Each number is 128 + 32 x the weight over its row's rms, rounded and kept within 0 to 255. Layers, rows and columns count from 0. Numbers have three digits each. The size before them is the row's rms in percent of the matrix's.

# layer 7 MLP down, 160x448, rms 0.0625, rows 0-42, columns 0-63
104:129049171117045102128131179101168165081153153126125112169125108093116122139176122134096166164112158135063102114099149042136136123185164147115086145097130124108085147062148138162125107073144165
100:129155146190207120184058181110093100119157097116128162105140057160120115152137128123135186046119173112154130147141118113075161163136153129109116172144094110102106124104129105180148144124145169
102:145171155119151115089101132177194039105152166151113096118089097162198135157144107110094136119087134122114108165021143141127117144151161094092113137123100120189161135116070132120127131143100156
103:110153097174087141095095110051117156132082124136109115086128115136162163075082098095107184074112105146137176165158063123119156162113160140156104145072130123130167096175142114100226153104154051
102:090141199083102085097157156165084109128116155125138138153155152133102169108148109083174155155120099166135141097150181160114102142089107146098109195094141086136128084138101111123123120140161142
095:119165095082095115168147138231175107134120144190091100113197148113144150126104141151123090117170156095151156138150103147113134111098075126120181170087119143181116145132098184151096075110120185
091:134145091162161068153143084112086088108144121201086096128188089104119201099131157126206099110132155124137129165092132113062127129180146126158124088128142108141147088141122130120120147063129100
118:094157138079081205213110167179102076171125129125117155078125123163022115110090143139113118128119095136154130097138164126128146101126166102103145111110157156168117159108063057200079171127098129
105:142179158163164081151159107111100205171079123145166094148061187127167177135159126123129146109128078116108122081095127094066121167131159110154164125182155172144140117098089113136118161189163150
097:142125089096144125132147167109130120158103160174089139117157139138177158061117123155145133230169091132135165146140094060135135090133162165087155139117142155178119141151168128155145093106134113
094:116153120095088147109115180162153137071124158128123203203070149064138141130136150144147066136109159105137105165103121111095103116021174114128115114124144095137092158139122075124137063073119069
096:105112180121174086089117148113167131138134120147113079151137040137150084176133149145146175126083166113147159161126129124185133154190123088152100120141101128073119116122171104152095199134113174
108:127140151076135118096170146117125147130138116093129077172106099162175103108142099077127112089112125147151166147105088094099094095170101105139119079072160154169172158130114105130161139114116150
094:125119102115137129131100068151122118150129130136120192110113223102130127136131148136111086068201081141116169096101147098090138092116174117104102130196119149110147129143117118110096137052132142
103:133149111112095129093176232093098165152194109139121161156120100150187132122091115142154162084134151162131169113074162143095122131174123180142162193145166128119098159132128136131116063146182159
095:103105179066176122093144096104143181091127121173126084156152098166113130115148116118108098176091125166080129109164133111152159152140192129118131138150094124161122118136106120174134117111106190
104:126087089166061123109109074136150180150191142077145147092117111137103139118139068143067111106186023136115108100104147161132088203128097157151127082129080129087153139150164154073138099097112088
099:111171102041084124153111083183107164144122130103104137187136133116099162116196152107115182141101161100148122119061166069176159104080150143130153132124110118102109096073121085147115160123085155
096:174099113127127142127084193088106162120193144110096148171129137162140137106145146129103164160113109123128150120175158158111101130134146085108152164090112134124121106123132189152092128176085140
098:141175140131205151164146134134146127149098120077186131136152109103111188136070156174149059195143182104128189111123113119097142101061121150164135190092147153114141203139082080131145026158157076
098:107101156180138086156134132169145148097081105138160088110091140132117163129108180178153116121064103127105152111149143076098109079143173168124128115091151118090166101147149141120143173201082142
099:135139068144146147102079069103079144151147124111124051095098134131103103146136133139141126127096147153097122123121075109087148149132173144172149084142112128140105133185173111109122139085174151
102:183099174135197123063092143124145135137172136180111128178124095116078125171191172139127164071160135151102123064120196155119119133128119128184109145138070129092167081092125176045198161096122132
110:114085098112136149183124096146183130149064134127073132148106122104118125121120151116109165053144101191093146152179108148112145073097134141089119127137151148079170069106068142141105120156127164
097:117092127089100116118161146141180159173075150114140155187134100129134110072147126180149162166124099112105134091131183153170089103137110105150094103131164185126137144151125116171133080142131184
101:166148139131153113153171173100123124131149182142111095180133146107123159139139140096124113147144116138080187143112209182086163106051173135151178141069140127159165072113138112110107136121105095
104:112174159139148163096161094175172130099149106155094152200057132124146141107112177101144151175136093161138141083159073182142127160115168119201141104149123153111131133125094148206132127145082200
098:110134179162121128076147107172118124113117097118179103124138110131101130185090130155156159126119179116143139107122088146177154150096158144147032176159069134103183167166089131117101106131124151
094:176162110077163106163115184155073134146165113103121167031104126147164116137116103133161136122097148044182140150082120107139105095147107104134182125166100129148132189117147161120125151155119113
103:143115136136131169150131088094075139123142099157108128132097077163114139146155161149200098152095121133135150117102119129128134183160076208127178115106204158180123169133140073158147120168170097
095:112186050189049121134104141116143089139162083137133122139196129118148155136110086155144198132129100133099086119149152112200085141140078105104134132127051171160083099116147107094119055177122144
100:166098168137079145097142149145070130216096160128111118106103174060142147119138115093126150146135159074183110145131135107142127120148102207108095160083162082050118151107116086142135114161158147
097:166098100102175140139174221154167158119195036106136122058196104146125097130106116084157065198100104182106133107115120122099173111108108122102120180147164131116112142145123168130157124081151154
094:142145099113155159114100105080089146076157160117096152165071135138188093080106123174069118164124148121140114122161080073149126114140171133153094123091203088062109098127156098116108140135171131
122:119115143157104129144161142140161106133122137094135110141160140108060119104132159118163149100130130129096089102168146087154124190156097183114142080121126089163148129128063133143111143161115143
100:089116148137093163061141106145177151116146095183097119137128100126160104151106097126125140105151155133181107119157130098141110127159132119123120190126136161096148078144145096150166108148121118
097:090109181150101093190061080140096103139129162104170120079115152088060114132145104158076111127039176090197085112106141089080099132166071174134074122098171137106105155161108173158108174087125145
099:099112158115088131151122173144148191143110143081100107149185115152135070149087166107181059165166158140180125159159078138152156108063121123108152200127065138119133120133132128143077127181173098
099:128154090093189136151090144142073188160080171096123121097140112134180108089099084150168085110125058119133149118148100116147134118137160103151123182129101099167116143133072092200151135193077135
095:141152222138086137121156122102151179131194145152163140109196139152131191106086136068120177185162174168107139133135110130146150134159222177117095108105091102147202103116176191075189120141127149
101:155174110151134159137131097137112141137174121148098123089126087101117170111140127148129152154155086144135091112065124135170104145109181101138103120144153135081132132131113141067154162120129125
092:165092076151085137139178077147153197139128187177077111161128117113147120182142123138152128167144044076125129131087129091163144174149115129119160148159159111131150120105125152182107126161138145
097:048165060129127120169133123096129120117119113114114129111065142157122162108124149133110157175108125161114126119077135118062116125147090113105173143091137138091139139125085167135107129183130143